Each number is 128 + 24 x the weight over its row's rms, rounded and kept within 0 to 255. Layers, rows and columns count from 0. Numbers have three digits each. The size before them is the row's rms in percent of the matrix's.

# q: layer 9 attention query, 256x256, rms 0.107, rows 187-255, columns 192-255
# k: layer 9 attention key, 256x256, rms 0.114, rows 187-255, columns 192-255
# v: layer 9 attention value, 256x256, rms 0.214, rows 128-158, columns 192-255
# o: layer 9 attention output (transposed), 256x256, rms 0.187, rows 128-158, columns 192-255
q187 080:151123082133158162114064123112144111191129122172137117133147148138086126112151144195124140145091155151105134155123094145139112127097110118116140149141101141107142118082116118126143156181147121
k187 066:191120158173105126108143139119133116112147150126102125142068090102144095134090114111108158155188117128115046130150127106156131125099148098123140108098106149149097149118153066148119130141130151
q188 067:170126063157114135166116172144153118138122094147138127157162131151118140150127120121099124154171131158184110105144157145078151101168144134138107138086103172132134110129147101156131155177170133
k188 068:140152146125140088063092110167114145121156129116125111129131118088124087105123121074097165120148119105114125167157132153102124164171164110154101106106115143128143125089133126103144122139149153
q189 070:112115124099141136155141117117149111097107149113108106137080113140119114149137120123115120104107105116133123154126101144163152118147122101100185136160104142091116142137166121129144151154107160
k189 062:156099179145122140118076120150140126133160115108160097173175158177164169110204137133152105119113149189132139116134127129126131130128100132125075129123178127141110125147109110104106164096129114
q190 104:143120130134126109128125114121129129093164144113146130093128148139143090069115126121138140176165096153118134109138141123163096114103126074159147114101132150139110149133141111107108101106134152
k190 091:130109126132162108159157164134141130092129148127148112119114117137143127168127151138110081119158138098145128058146123161093113105120130096116117122125111111137102136137171100152097164130126111
q191 080:084154109142082095118162136159094137085116041136083107140120066136114124117114161142157151155109124099140145103165157131066140151125101112154097110129124118144118150145076122130109143141170163
k191 073:126135140138133132149144094136149129141156171140119115149114169149138087112113148146133111125106121129112086158107128156182134092130141125138136141121080105114149110098173112126115116151117145
q192 085:189123138152152130125147132158118116123096111161121128107115140137128114117133084139096090148112065113139174136129130129132135129158130134143165080105133104114139142121157146148096105103153126
k192 082:082153091135105104114124109136115142137098107117130129128131117120139144107112132100161112111145146118148148090121129168153143140124113125125078166142152124148093163124116121092131140150132138
q193 080:154142128101170171131146121145161125171149133114186149132087060086114141126103177160121142118130133126112138165161114105134142169117096112079154101101130104127143108136113169161110122119138163
k193 078:122158092162111130101115111127153138162089124142127139095142100145132088165125129150116087104131099120150183164106120139104108143145178130163126192151157144141123123097154109150162139157130118
q194 082:098139091115040097151097133132179122167158076145121123096126077149099148146103136096143168131135151097113109129144092155126133100114115111121122183157172166112117111125152126160148152130106139
k194 092:129111160090148158124113100117125122124098185124151122089114132157142147079156150153089132139147135167146131135131171153087109120131103069105106175129140154134081164142117138115101158188139105
q195 095:156151110114136132114135159114147107150095128163107103136113128116129083120109121142155112137140110135131151126145130130126149112172138138163113103085108077158094100120129164139132126079142144
k195 083:128129121112136111121123131126136113102124134112132123073128113120118149148124132119097155134130146147123113143128139122126145143127087103100140151109142170172110157147147082151149156140107111
q196 088:169118098125159101134132151113160105114122129163164148151165113155106125108111144154125128088128085107166129164109109137132078117109144169125118148129097108111103085118124117108150096142170138
k196 093:118106118122125137133118084110120122116146098106139127133159129130120139142134166113115104153085136079121147118181121077181151126126130057106125124168164148139128137140122101148114114158113149
q197 083:126122136187161151144109177140185099153176102186128096127065127169129104108123105144131179110139144135113113186139149173114117161149125138095137121087068138136135106120102112107078151108141120
k197 091:168108135099155085128137112129119114096132179159167129108092145121098118114131112131126105122103123125129117138131118136128139111102150100114138108136127116132107126121127063142150099156160136
q198 104:139112123104081120110136123141142147110176149138113148138120110115112131137165132091122131098141100132158131116161149118113136141162138145154149090108135133152119108193094133117135100090136112
k198 090:116134077137101110119122103137101176113102129156080175175159148172110082154112124122172115102101110099112117173167123113126112112111136135172116133151155097102160146118141141115137114120156112
q199 090:143145124137115152154119131177161122139130089091166124111104101156109150117160124130145113124108107165181158117107118149152154116139138108136121086089049138126086114118167117114067138116126121
k199 100:086155123096108148139149139153121125156137142123103157141134138123094169129122095094146179104132137134136158114172139135115140110138126132188156117105176077142123111172083134158126118093131113
q200 106:154130155117107115133153128152130113094129128143115141154112089175136127120131105098135146136135182178150117167146136117115137155166105163128096120136142152135100147098073115122137135116108078
k200 101:162146161137147126149106117128158137145129114158108115113129104093134166152144132102104137145102114135157099090160112134117116101116128156106145136109142146123097152110153082126114167142108119
q201 103:115131102143100139133134164135152139102111155123128113141122159119108075110076116116150139121178133100121143137118172139165133137171141113114153182112127128115154132166134174146123096125187128
k201 104:080118138111135119121130135142130171112116157155109154119138132124133135077145113101132171135142146130135118122129145163105136174144113139109097121098154132095145105111097108105123173110139099
q202 117:156093112147172099172137116131172090124131179162120139171111155114129117145144108128087136130153120137122112124128110171156126121146143174112162142095115091134127155106133101098111106139131071
k202 114:121126165110123146132125140111129142117114113134121120176067138132146142112134091166118146092177141153158183190135153127115155147185147121115144125114083136113151127134117130104136160163121146
q203 105:137155127116138100130146109138104124162103109158111123118150094113123150168084166128126138156120071109138105128117109130110120113131109150118113063094184118165106086156149130188093102120122158
k203 112:145117133138150119146104105082135099106148137126119170143123161103133158134151117168125130168131108103166145101111117139116162109130096134119160105093114109124124162130125092136135100170126113
q204 115:119086090118119118115099155103160158161145107086119147145134192101114148126141121124120092175079103108082099110203138071093108102122113128131153137149150095161168154144105139125156125149111144
k204 117:165075122122137136130159107108141113136149153138110170130129170111114142134129124135119155158107124155129091105181107113141140104082132106145109101124114082135093160147084078146122081164104143
q205 107:111114124151120153128127165127120153154150119124194105122112153147156131137118097158131125102154149146102154118088167134149164107100143122122126155115142124179147182141181147126167118085161123
k205 118:119126148143098115139108145103086096107112093094133149193143167147150143149116121156174086110122115079075130170150107102114118113092161143145123140160131106162149129148135160103110110128127176
q206 124:162110120109082092168078135111120137135114128159179134134123144148125123134194087161119116161141132076117105146137091081092136132129120122120104158126134161094146133093135127123115144127132130
k206 137:136129136136147131151105159089116141122142132190100133134162107151135128183153092122097100139120165101152142143160173085139193105126110113122168114093101154126178137112107095160129188128131112
q207 132:116103117128142130126153112171125096178151135077153136149133100157138151142129159125166143129079108164128100146157103141106114107155105127089152112153144122140093106130116098123139138132143099
k207 111:188107134133150090132127145152128093147117130119169110127122109145171150130150118154144093139127115115164105160113125122089105114149103159101111149138138128108088119116156122116118184159130140
q208 117:149135133126124072155120180142135115091148155168112145066121137120142128131107137139108156094145129116136128135076160139103137137118206178166128147149139123106079118124127144154111146144117119
k208 122:118155147106114101132108162151128145118159143129143115111074160107138101123135106134061154113141110131117144125116103134142102119118099168164158130093139105131119106133149130142128175109131112
q209 121:098109124114143151135104122099116153077088137133108103158119112135107125127096130143123100120140086079150134137104149121148192150104109143153119126133161135142168162091112136065150114160133120
k209 119:146125168154083125146113160105119151109142157160143138090185107135137150141116146128127126120154148112069169184136133150125145140108155132117112121116121152113149119142110139127129109084151124
q210 140:136112147091103106122124110104148140153135125169120169165195130103106125111127097110105085060152134130149119120165103122123194067167153101120139173144118133130096148119113125141134123132134152
k210 130:090145141107123060110159125126173085129109150138125143147128160115147124158103119144140104119159110106148132153121129119101142119106116124107119137108127129153115139137118081104121152108086152
q211 128:127147139173086119094104098169102123146152106131160099115118108118142135119126147115126105109121142152111094119120107147162136152107146093140144106133162114108138108140126132132138137113132095
k211 129:138082148143150116090089138054119097140154089113117137117162149111143108144148140101128090114135117108144120094183111144163162124170137142123136138144138102108148104131093080152133161096104132
q212 137:147151130105141105095125153132069151093144137140149126106113132085196114144115128089142140143132121120128118131069099158168138098127148108104093173134111158134105145130117118146118112127130115
k212 124:118098090117125138151126116161133157109109113164125128158121140098154095138128146124112120177112136131165171131130134140182107168134126128126128145127102121104129109108098137109136119108112136
q213 129:135131098119149155115125117129106157148204118117150127103132095132122175111104156110103144104140098142115067104114084132154122145086107097111156125069114204184092170142170125134099085127093136
k213 144:118129097099133125109119139079096148124179115156157095109126112088123143113091144112092141124104112102053049141124099130119131146094114148092158109139111142106113123124173132091114115114138125
q214 135:085107151177134115136153127141088144091127083146128111124104124148110139155140115112099111103128120168170128120133062099076140124128138138090131151094104157132097086130152148128114122104129152
k214 140:128159100167156074103170152128121145083101065137097129137123141110131147136100110133092126128151137113101113107107102133121106144188143160120163126064119116163130112102169124116134128108102161
q215 135:099126116120129100163132133145144137126136110106132125134136136155138093121155092118135130099104114121080152096137105085147130153165106139158149149121119107138125100125124078114160148084152127
k215 137:110138170095104074149141096134116157160085101139123120128128130123139143110140086143102109105130160154139099121162104113112158138115147106124132125147160124153148127143182150091161158152190123
q216 151:143130088128132138141161145124090120120130128117119074119124141140080102100104141167125133124117103127115122098126167132114130124129112106124116119116088095093153118160160100126112165136098080
k216 144:124083154104151142119132170106105173129102159137084116158134112129143154100128131115085127094156151111107140108118144145095144166153069085146087131143126155169113133131126048111125139141124128
q217 134:137139132118149140113109111098111133141174105112138159059115108115079170152158151153154135141170118126123151148135167125137086132130147107138131112140141091142155113195082101098131145131130121
k217 135:169142127151136119153104131110120117114147118128124149136158099140112195088153137134137164091122127145133155107118113153105128139132122089121098119153139101143128117167086104109118139161133143
q218 129:097113086104109134114146132130104111139145130125084099117185154098138150098165086096174129149115140137115115123126141148175108114165144130137141173084076126118154121125088134157117075104110118
k218 135:123143082141137147154165111081122095152121132165107109125110116134157085105160111124092136147135138110132119185099123136177122135155125146108186125173155138171100171125148102128101127132129127
q219 140:160103116170104139146081116138147149111128115094114142121139103107090126103163154091123163102115167148116152110160181126167119121146116141104103202120108172149141107104121105124126095172146138
k219 135:113125129090097133129099168118189121115146141133122115129104133154103164103144141136117098124129106155106175117077190095165156136149123114112145150133068149142135076077132132130131102134125130
q220 134:106091097169138101150124130144097072123109170143160142171123118087148171142120121157132104112168104125119101122138116135112132129146155116145115125144168115138182084092124087164125106096138095
k220 139:153124105132138141168119135130184064117138157108165157142139134141126137154081099163128132163118124137123123124125159133103142129134170104124085124126114128138155143102137134128115192084116119
q221 138:136116098076144077105128121139115153100078138119167106102165140099161153116178103128131103114158104136134111135140148128088115104148223136114119128139126116124118131132149137118120151161112099
k221 140:138132109103135114130119125096115124115092138104143134114146119135126140120173134144095119142110074146149109133164149111105097122152145147092122144137201104147131091083102164132133110191124120
q222 135:111119134124104146122088150127167111121139127156125111131117155159140130159094145116132119148158111127123132148118097139126129100159135130128127150148149110111107128102124132099149091169140159
k222 137:128122140119115139072145131101095131157074114154142092136129122122106132153114141127140132176107112130115144116163141097138130152148151136146161155107120099118099139124153172106141124123174127
q223 148:110117113161106136120117112159091159116127136136133086149070137116128158154144094163139170104138132109113127143163165068121151146176175103139123133175150155109099163093114104142102122134117107
k223 137:106122132139153098128087093184108120104207126170152112119135173129128142114144104094108149117098106132113144135169147160118101140133142152099096118147158138122164164128174151150180122115123099
q224 140:115113097143171132164167110152119131128123163165123083129147134140130121109097139136133123121131130132152140124119100139132133159170121111132128147083114170105107122089116123141153137099138143
k224 138:147117101112142155107157130129121165110136141117100115116152125116103128129040117087121131160129097138146095147153158148119151142133115074139108113105119146130162109121134151113142167139146133
q225 138:091155106144119135092116182177077112123123111132145166155134117136150097128154104115104089121115118092089113166115156156133093133137110123103128161108138053137133176132119120146155135158086133
k225 134:089142116118140153094077122084115105123139168149112134135130138119090123150171116149120110155093126113125121145133128109127095136107155131078098129150153123130144149109173075120203147143124115
q226 138:119100115151158116125159143166130132128156132147128104151084167117117095149129123109118138140117138120137126158107147157117139143109138121142163157164121160123125107098087133159138149139147123
k226 142:150105106169142075138124104118172082174139112141145114116134129160158135092076133106157101105115135120132081194102158152122114119123165152155123142134096109137165105123140106148117102123170153
q227 142:112140120106092148099145170114160136147087117115122121168081106146129112151130123107158163141129135109122139126130145120129153109113127099170127182144127130147101111135101170113162128112128088
k227 143:064117110122104135145152160156161152129113163143149121137109152121142154130136133129127136164122151147145117097112123146134125138149164105092118130158158114083090114111146135142125108102111127
q228 149:154150084162117131163086104132111128118153131150146100137155085149139156120124161144123126097177127140115103137146112163140137104111087140144152133150129098140139179140139151105175188111181119
k228 147:134077092171140136106138110176110123147099125124127120106138102141127133145087118132157152131162117149107154124144114145116113072128136091115126132192174134096150146147127152169107160128171139
q229 142:154125153143132107139108129119114161096133130152141101082157104103140130110081116104147087121100114138178149139145139139103093166142107110163118187087117146137150113104128142116121148125138104
k229 137:094119185148127141166111137145105157143117162131140115135139172108134112094098119166117089140132090131155145140137174181116134130124105139154147140150151159150122156140141112143158154174193124
q230 154:092149133131156156110124154137149123097101139146158084091110138127118113152123143177155133139143159117138194119134137121105138115115117064117133163134125164147085131110124094113121126139152130
k230 144:119124164142102084105155134139158169136108103126184136143140108117134131138123117110129128165116150091122105149134116138133165121166103122131088119165061115134109125096156164111163129105138120
q231 145:132114122098096172062151113136133147139104113096134141070110120167145107114142070127160183126125154114134147088204125148108109146094123102118121115093132150146163135108099162139127133136124133
k231 145:113160106112117073121136110109096183131153129136137138099124119163078129133138130127116161143155141097125124081136131126148144137125121105093151133132120115164084148112143141118115100124145103
q232 138:115131141074172107130119168121111174129123110123136110156152136075131153131140139111155121112077108146120182148152163130130122104057178123101138161131136151106149139129112102143133119106104112
k232 136:183122113081145106118073143139177140100094126146095116125131153136137117115135091114142152119138113131138153150133125143130108112133131118100139149167128159160126147110150152115136141120131130
q233 141:126078117123092146184152131158105119136152113104136166125106150140154118123155111172142139115110126112108132137147113153155127088143058140137114136140140147135130070130147149117171069102128115
k233 141:117127154165067136107130116115124117103108140130132153138113114121128136109139108130158125148128165106132145149081134158091137107156132115153109135119176121130137123099147117130090089127050121
q234 144:074107118116142125136144137105156166181150107127129123093088118133149182139129150166079097094151133153157104102108124182109061102154146157105094120142131102152162104140087085152164149141127151
k234 147:128104145148120101141141118156118069160128080115134095105140124155128145129119156102104113090134174181124138106087100133140081117098139181130108125133137129170119143134116151166107158177145146
q235 146:150153148088183159156129124116129112144101131161099141140057101099115142118172123128180129156165109130146142165159119109069147155120158166097142145130090119109160130084127115089132157159101123
k235 139:106139150120119153167144118141149127127144098094081137106093124104141101116136099149140157142129110134136154109172114135110144155118110143078088126115083142132143132131162143145109152151138133
q236 143:131178125151143122155113110116142150117127155124116115151132145189175129066095152109087130106144136118131144125117114079153144119139143105133130151127123142127153126146116110162139127130084126
k236 135:138138106072107099146125094138110160136128112113132131103148119157149128143098096105105120110151122102131143085163141105155126151125115111103099120171133155068146098151130144154112145156085077
q237 142:113133092142129123142137133135092140094129181097132137127111098112118099101122122107080126142112139136167152143152108144128147122178107152072120123084098155122134138141128152119107103101118131
k237 139:109091113146134068140135151106137171150130124132116146119106127103123086156139096104115122114144131138122130115183117155091160119127155128085087125097169093119164129123080124128137083116122143
q238 152:136114162159131136112124181133144155158160131116172128155117105101098087169156111113113150106128136100163128162109120130077146130121118112159099151168115150148091113148075099141088125096097155
k238 154:117117150146111156149092189132123103181135136097155134142148099088149120101138097119133144115091143118187120119094140149067153128133124150109132129161121127137124134124131115102112070094144111
q239 146:115117129110107120123130135099147137134140109158168120131099110096109111128152100132127133104128164127096061131136172128109155151144123151137165139138117099100124149144119102092100118120127097
k239 145:152115102136151137161125147090131147071108137132159154105128150101140161120142111132154151136144125106067113087130133129152112159123153193142132149113109144117126159120119151125115166109115143
q240 155:184128144108112139141113174164140136141160121111152126150092099146139137087130090091154114122135161124172134124161120130185124140121145141142121181124112113106152155155128145117121111136130104
k240 142:112113160089130135092151101187116107164150128151175129114121100140161128120122135121121109109167145143107130098199098102137114097157146147140188134103137136101146139129106121117106095172149150
q241 137:109126141139109160118118128100164131094100133166123129117111098092152150091142091126094173127139151165099149091131116114156144069118134132106091171158104083181136173164129127159152127168146116
k241 144:111132165181107132122124147118085115126119114159164124091108122125170149093146134144132143121174101143137091074162113113119150129075146161145126134096096157131111144133137130151134111181085150
q242 143:153111118100148144133113150143145149147131130129137078196115082143103113095128143154152174105120114143131130079132132095095092124127103146103117110124178114112180101137144094164120116137121104
k242 140:075134110168094116138122118134142121116121124121134114130139115118123139092121127131135139164155136169181164128124121069150114109109143095104098116171108145109121118135088163097111146156174132
q243 143:109085142115174086120130155172161101123104139130175125126132141157117143085140119146103132133119127160130124091139091144086103171122145171140160118114118183127132118161089091150118133163165104
k243 145:145119139088156099171147136157165122116123116101177152136089122133096125143089082189126091121140132176085105114114140144113089105133126147154101143121123149127119112183105101114142105121161117
q244 143:161153128114136115152134136130137138098133141101152119125124075120115055197128162096115136138116082135129106131080188117097180117107125157101174141117097083131121134150123158117188124179118148
k244 140:101143126147122128132129117139109070105146153123097114162113152067142075157121151126146119156102089065105150102121120168092155139099124143075195145127128126108132114115108121146127144137142147
q245 134:140102130135144125156137179082131133134141102106130144105104122159085140131167131087124138136112130127135164148132137124113122140131150108116086208080123114141103168125156121101151116157150119
k245 132:094145140151114151117156100121111157170138132163117165148127115140113169106128072088104164097134108143117080102131140172124140112111111116145145123078127143150120124093123140112108099120123118
q246 137:123111151149137144135098153129122152117137155099093135064154151158119137159138105150157100162149102146149116120111102141102122108084129113120137099177089175173150135121094134138122133112110158
k246 143:108128159137116102133152148143119181134110131116132103110178117142121154149136133116128139147102113080057114132130109147153107144093148145149163130142064148144156121118099128090161153126140172
q247 141:134105150147102154082117129134147108133106115154123130121061140126121134093156119166142139088142154086121135085097157172130182152123159153146085085149086159128084103168122144116122143125167109
k247 141:085128134106125164148144157153113117120125132163150139108123099124161137139164126152151106123115178126132125092121148125124156143137140151153156119157097138109135103127089142145139125160167087
q248 130:102147122168105094132154104141113113123078123119115081113140145149105135119103094142133139120067117136101150106148148130150119172116125138121131125096143137120147143117127152118178157144117121
k248 137:110100177170110120163122153115169145097121146152114082144159134163124106091181123116150121141144125153092062159126115109142117121110168135093096127139175159123127144125074133134143114113143102
q249 150:105177172119144124138124107127146155108136102163105132156105123167122108154110118127146110147125089156124112128111086119113119104113129063139146160148113090172124114142100151159137131126155076
k249 145:117150151170127131116143093153128151140133107106137154100115169138130095107142149099150122156102112133116149157129144113159099113123124081143147108128130139166150125127185111145157167145134101
q250 147:144127150125142075126138145143127122103120092129145155173157145100149122100170138122136138154125122114136108163144154135127089144098145158143143143146161099145111121168129133140072168136157114
k250 148:159128103080134122115126142140187166125142101157161117117091096155109162110141117128174095140145115163170118127093089120119124160160119147148105154149152113187125155158127098120069157090116133
q251 149:121149064110098117163118121092129085115153110131116115160119130151143125111143153136122131135137157120113108117106121118142122111165116120097133128134111146120133127103148092127178172118144105
k251 144:170110112156129138157114133139114089104158130178147104137133104179130142096163106125112105129144144142124113093126096161147153117104141095119126096080110101075096120133130133143102142157162117
q252 148:148108114160142139103100128125115117114134122158125105149103100119108123172136113147133131146155114100072164138124144101137126094173126174121144120153132106157167112151152095115138104146149151
k252 143:134124114110113103103102100140121079134180167122109130122175144110124115154121110154123107136138103125137127132126151142096117112115106110115144092168068148130174080120102165115127110154146151
q253 148:125138076154087097124097137168118142146117125147143093153148120155119139148089144187125076097114149137130116129162110122097150169122168119145100140148090176147130127145121104169150131139050124
k253 143:175140100149148092178098160123174095138080122119131130112104122139084123172104128124101111128122107089125103157129142135160149130126150165117082132153106138149144118096161108112165110134045129
q254 148:115161154113106130156146134144138126137113091146085121108167160147145126164111185144129130126114146113104161073104160089165146191124101147116116118150177145159111123189163116094148118132113138
k254 147:107091119110146097110132135135143131140121149136144147146152126144110139149126141145108100117149170137144156085101188101125143121104128137135169128120144158162128120142114112105153163100090159
q255 143:147105120085145125219128117095140110101123127136093136142079132107118133141151144094094160061126116119155106121115125184160142101138110138153134128138107137153146081159134107133156092107178130
k255 141:169111130107106126144091143121118079130095126138111152084091171169096158102120148140125099141126173081119144108137152165093138120135142096121156130120137105098122080162125122119136072163168096
v128 114:132124124107111133153115142160091145125165174055141148124118137141153115092145161087111122120097122135127124129128120157119101150137120132157067121124080097099093100120090106131157140101138143
o128 116:092141118091100114137126133139136148149098111105120135126108117116118149098118165142148124141119114139115150114120164074154162116199181138102171151128168075134089157091119148110116117129129150
v129 122:138133158157071126114129150112124121132151145132156139165128123127078097124151124109140067109100168119147119117189135164127094102116135127086123153099129123118145098132139094139114128137107128
o129 119:094104113118158137094144124115120161166127130146130106104128153122106141119102099121153166154112105117120176081137120172134122152151123158111132114137127144081120131131149143132134179104149140
v130 123:144119119138154106136097111122119114116138155167149110134151170101131141096108139125136114114144176156143136117197097115180084176174129159148128145121150134140099089120123105095120138114136149
o130 119:115142161175082142126157112145121088157106151115130166130132149114148108139119159125140138135111121097075207100171143160133137132122159137094119084143150131141149202123123151137103141179066131
v131 121:091088130142199139114138125162127104089116139092143117129112117096152100136123117138140150145153109140101130103113157170157107126081134123164077116136157158115104102140174129108096124112146093
o131 115:114118133133110138140103147106141104142141124129151145120131131106093144131115174154171147147125128168114142125170160114104113108143083112114106147124128100173143130094065142145121138101115146
v132 128:109118123120155090142114114114128093122112104137121115170086095127101108100132082113144071108122130155117104108132088120147121111160085154107121115118125171102093182131070131120141134099115078
o132 124:132128144126146138126088102126184136137145122130127158159144123108179106139135153146128151129136130127159191099115120090131145170135128116150166108152131125131163134107138153147114157129110152
v133 120:142103109142104130143164108121125125169130125122120114133095155113072139109110141129128123109088150099141156123112141139126100116091136182107139085117138122141125144126177176053130124138115158
o133 118:147150100135099143129107135104109137131064104140111115119126128111133150111100101092119145131159164150116160133129146156120094139111073138123141088146123155177115118113066082149159147096148112
v134 117:142125161098109113144120135138157129148115121111120135116161144132115145142136108143106132074122134112121099077147172132137080138175161111118160093103116157118142124130104122111141115129104084
o134 120:052146168203115168108125146109091118145092173137104089110147125108117108120131154148129152143063127117131114074114104101100138144117133086166158127146113091123135154161122133132115157102117176
v135 119:088173166113094087121081110146127150104136156158134067163133127084104149108129105164112105101108103128118121149150105113115143146136142088097076159144112115144099135142091121111110088141138158
o135 120:106131099144128124107127126127134076168091144112118150138107079107140137091091151139113139117121135109113102125125139127140128130125117127172132145147124117134129091137100160120133136093147105
v136 116:127132110135150081146138091130156151125141090125171085153174108134101169108110104119136151157130140104148138119124125142121109124115094128129171150118124126129156101110136144160137149133121139
o136 114:131190163134072105123096180078151134138113163107132175111134103150112115128129140114109139122161150117105084172139113153120104136116148130150079162172158168118115141139154154142148163159131168
v137 124:119123126126097141089089159107144135109155117132103143123126088136182112120146111131104102156114172130131133119112121179121103094104143180085121168117126126138149141104182163121160149132149155
o137 120:148064127079116157115193094102140135127140133127121098124113129126078120163099191137125116130180092118141144151156093080146124111127119135101140111094137143107136142114119132129155143118127146
v138 122:128122107164129148134148131132133169153116106137100127159120066137151139122073139126133159130106131135111160141176166101113134134172179161124133183145142127135081111137109101170099165139128072
o138 116:111157115158109170143093121109127136159107103129129156135110118101153144118165111118164130098127098137149138113159158117110113144127122131098196119123121106162113157127178143116110111130141156
v139 118:103092083083140131119077051135129139116146109103141184135155081116135140158149140137137121129108128131089107085144079163127089153101175123149149109091161133130117105122161116096133136126128114
o139 117:148116106128136119139116137139129121112146119167125104133133169116166121103147154075131097125180117150111114117170103126132147094117137121175127114105157115115102117115129119149121135116119178
v140 120:135159145122159141154147129127117141139114131176100090120117134127177134134127137121146144113136169135139145168122085123107119152136106118118142103176107136117123107106119122132141134088127158
o140 119:103117140122131131103137136105107157107192147132129150107172108125137142186144127159109111156147103142108099129161150125126132108089116101143092109146110103144100141124109111118114165102138108
v141 115:130129150102113156145119159103125086098123123158123167138153116153114069135155127155128187095162111092128120135121124153155095140091152121132144155107143090123137097097140132103107133105129118
o141 118:183080130177153114131108110156100126167114124163121130114139132070092195113126139148131127144083111105114125138154129141144156129159103096150094108159113116122142151149135084122178109119087105
v142 117:144161111135153144115134116111096121059108189181133127153127128143125118118145125116086114177133114126125153102088119124102129130068137183157155087158138119152118110117130092160106134155137136
o142 118:099117192150138134176120124134113130124152082164171099127131142104116131113166111133111131112123102146114101117082133161174115143119130102099101119162179164093120143155115118122146088126110129
v143 115:155109196119151132125161119098167106124152124086121093155115156159128125116105133126114125111116152131152123096151103138097145109120142118146139109147114168146152146110108111126153115127125125
o143 118:134123125132148104136158139122108134142048150106139097118121141126169130152173139104097114136140141131130165141124160110136131161102122178131137158112147123154144107146105142117151145051133102
v144 117:087125114138123166079102132108213138112130144140138093122182103148102124112149079127162091090079115149130128134145117138116150161100148101162133104114102186145121124152131133137095136124070104
o144 118:145131115119120124132148122139134093159119132157123150113112126143154131130095103089079158109109119155106132099119146133170133174087147130122104126157108066130125149122138185100089154122106148
v145 117:122162113124104117153173089136158133109175118137126167126122166069123132094106131127076101112158106120106137099157121119139129131092153096156163121179112164154116150112098116141157137076145129
o145 117:144093118142140131083135196142086140122137145114134110153140126160174108118107174152142143127121140085176115121147140126147091109141100135155113128125141124100107135125117154172119109123129112
v146 120:148187162127147134106097144143123132143132096116147117146108091131070105123099110081155147148103152085137123120109127126113118142146145101144073157106136132147110149120100183112134145147162123
o146 119:123110113136073082127107140138156147110138150111158129083138141121085111133122184168100120089125130161129103110126170137135118125138131118132161152116143159130108082126145106153116115124126098
v147 122:134123159108149128093135116117173150170132125092075144088129124108076129149129152148095118181136133172134142118126127154112125148132138102127166083135124150119129119134137146156102128156119122
o147 119:078114145095096163135146126104133107128131125164142070136134109121170136140097111148093111077107126117147076143153127063143172157123137113121137137139118157138124123108149105157175138114133136
v148 116:106078127115138144129117155086128117091154134135103129117122127163099131112104125145157109161087133093139135116144113108111127169123186110154153148101119150136071128142170150130151108085145125
o148 115:141117111171083075146152127142152140147154071147117127146101105152162123129106125163127121153150088129121157122143132110111122115111134159174123164132187132204169145120138110118103151172157165
v149 118:134166149109130114094127158126110111127134111085122108131145119125168111048085161130157121108160117130134117103122139167115120144109123162146117095136128144098110156072140156178117160103119132
o149 116:148134130076130088135161092139103132095140139124181143118125130115136144129128147096126157128124122103158150120097117141135156139177132101106094139140178116148098137124173143121173123100089128
v150 124:143118101120141121183105101112129145171128116072150138150110121091083116128117136088132110125110145133138123129132151120134163141150119156167112141119144142096079150160118118096101127146134110
o150 121:123122150139156163138150129110133146116116151120124142096152112176100092124139108140127108116129111132110113142157118101165097109153143127185208154130125146125140103166119105148131122175135137
v151 114:189105117123127155115145143116122146105110115105152120118151128137086085152168160140134118093127115132135142114136120145094134175156102119099145155121127152140140170152117126131132144166123189
o151 117:102144132103112109100119128099096110156098139111090121149161125056177112144080107151125146132114098119140145158117139120131134111158126117125134137125109119169104100155107141082122098127155150
v152 115:144181116167088128153158115149121128162166139104096165113154132122114161103121136156143133183115115109141152120120131146151117166150139107121089087097098125140092165145127108134159111101123100
o152 114:043105131152165142110106144082090116119162145149112120131126128120129133131127107113109111126110124123114140147141170115157135083152142116142132139100160169132143103117107133153097114177109148
v153 120:146122119117152119151119133167114129115124124126134139158140130133161135127168153109095082122157112138136138129114163099129082113102188162142104095096100077133129164131137156132100128139098129
o153 120:099145168130120112142148114122109127114184144149094106086128127122122161105155115135094097146100079148154110091118107197092114161166102096084141146123139136088130111130111102163125122133115130
v154 112:130193129143110115154114119116184129133189151113111137136145135129118142136114128121110104102124126171138094144138138140122151116114112158137171156110143066095109111101138128145127120133147115
o154 112:128138141123110072098179115083084129136144125176147150115158134110135110135131144138139131105171106080144116152131125138151106145104166138156090123164149172093122113147146132126139205153163159
v155 108:150094137117150141133145144147140120095138099132125155131165168109105120120132100108115141107123125068111152094166167135125105113203180123146121150122114150127127083115108112166116131164143163
o155 108:136103144148136122156144147130114173127110169115180073134127104103191145163111112086116086153132142184137157153120094127118119146145145083144158131123182145163112104141139128142060118147144127
v156 113:178092131121104132118130153120132104129095130180089104130151184126145086120138089140165135091123095159124119089109129150132100149152104138104102176129123148128119139181182116110159152122133137
o156 114:125091097121124143127147129118102126139125125188145105128128084171127160109146140192142124147097111152150130123163091142096161087151160149121143108136149109140140115141087141113158135119118119
v157 119:138126144130143154158149111112165165132111164128167134178141122146098121128118132129126136168103133135142155109147148135103135099128142172094152121150129091143180158104120130135138108115121129
o157 118:108123141140133148128139113113150128128149109123096105119125153123117150167106113082153154114144121078134133132169141147105117086158104081101113098111127152116088119159103109152167161213130142
v158 115:134161127155129133118178161102154125128141144120088136117104135135111094137151145127159104115128113141129152122135175106127127190113120138145145142124110168103101168115113097154117127164142096
o158 114:151113081094102136101092162123123135117126118127161098143116118194140129163136057175113148138127143152094107114150097148178105141155132109136101126143095106160127121127137108172134094119134136